Each number is 500 + 50 x the weight over its row's rms, rounded and kept within 0 to 999. Layers, rows and columns count from 0. Numbers have three digits each. The size before them is the row's rms in percent of the matrix's.

# layer 6 MLP down, 128x320, rms 0.145, rows 100-127, columns 64-95
103:468494417444507519515557488540498465494455460562498446477518490504476458509385533507597607540395
103:506506541435477548472478504558453548571523519405500473425526586524523486553567522432537593536506
096:530472524525485429524499545436543537532540483521477463524447498547483514442492445511494430521512
111:507485523469449466426562490584463523530472461504499547498433400509464543532530466504535483467535
098:456452491530509534527513463451405536579418521524475466500505475495458552520523495487493560447494
091:490449468459499455484539519547493465486503466476480463456432573491653428536538551456581507490414
103:518475474500532558509477557503632471540564511525457414508483418575497449482552431578500493411488
102:528531494487528546527447512537619474607451504521459476477491534512537461458442492569497500541555
101:414487546500508443482462503492516477478473389441549408465442484533504501591517460546520458586558
095:502488536493533509454468459424505492533575470464566546550530487508451383558468522445476379553564
092:469390504471526565508492397542465538482511526478440487460517549476461508403487460404506487542431
105:481440515595437439605438533420567551486525571568456575506538530520585531483549512452527503498474
097:588448516519494417547461463550509543519538466544435459652470491518591491481476479532534529536544
089:429531516476410527523496531521515448480542470528541520508529541432499454483522610542428514531485
098:463518418473450524511476466496457469496485477588495509415498557473533507541448487429508411531490
102:533474468535548581557517497461506537487497480381520549423466613466494639462516471508455485489461
094:524500499328469528556487432485501376548538516483514440483508490549545461588557543506514504540467
100:504492541491513531596575427550571514462411578556547433486488470360500493586487547442471514488550
094:439510526454607458468603490475474474506599636497592393519446491457577462576473526547520459570538
084:439546492435490528453437521528528519603492493605592499567474502527594524502512517547447509498511
101:441510517509453508483527471528491443420463456503459509513495550498460524523494453545506514549513
096:477499474472519467475525590501432478445449471522544582497525459510407606547475468552568474574518
100:473501597514533480457464580518482484482413537512444459548498500460473492532566516480634502560484
104:387561401514502581506502504407477460473515495549542564472486467555505471532509575491459532476406
093:483498550568600498499501545575477463472544517585541504386505530546574434523562516561542531468471
128:487511612448524584528542486463549572494456476526520454545515480447492528486531469486531474488457
096:512512456543558525547462542412462547521536520491476444541592475549484467500514509523485450395510
091:509472638554536470479508459550470516514521534588542490493537524530469482505512478553582543458547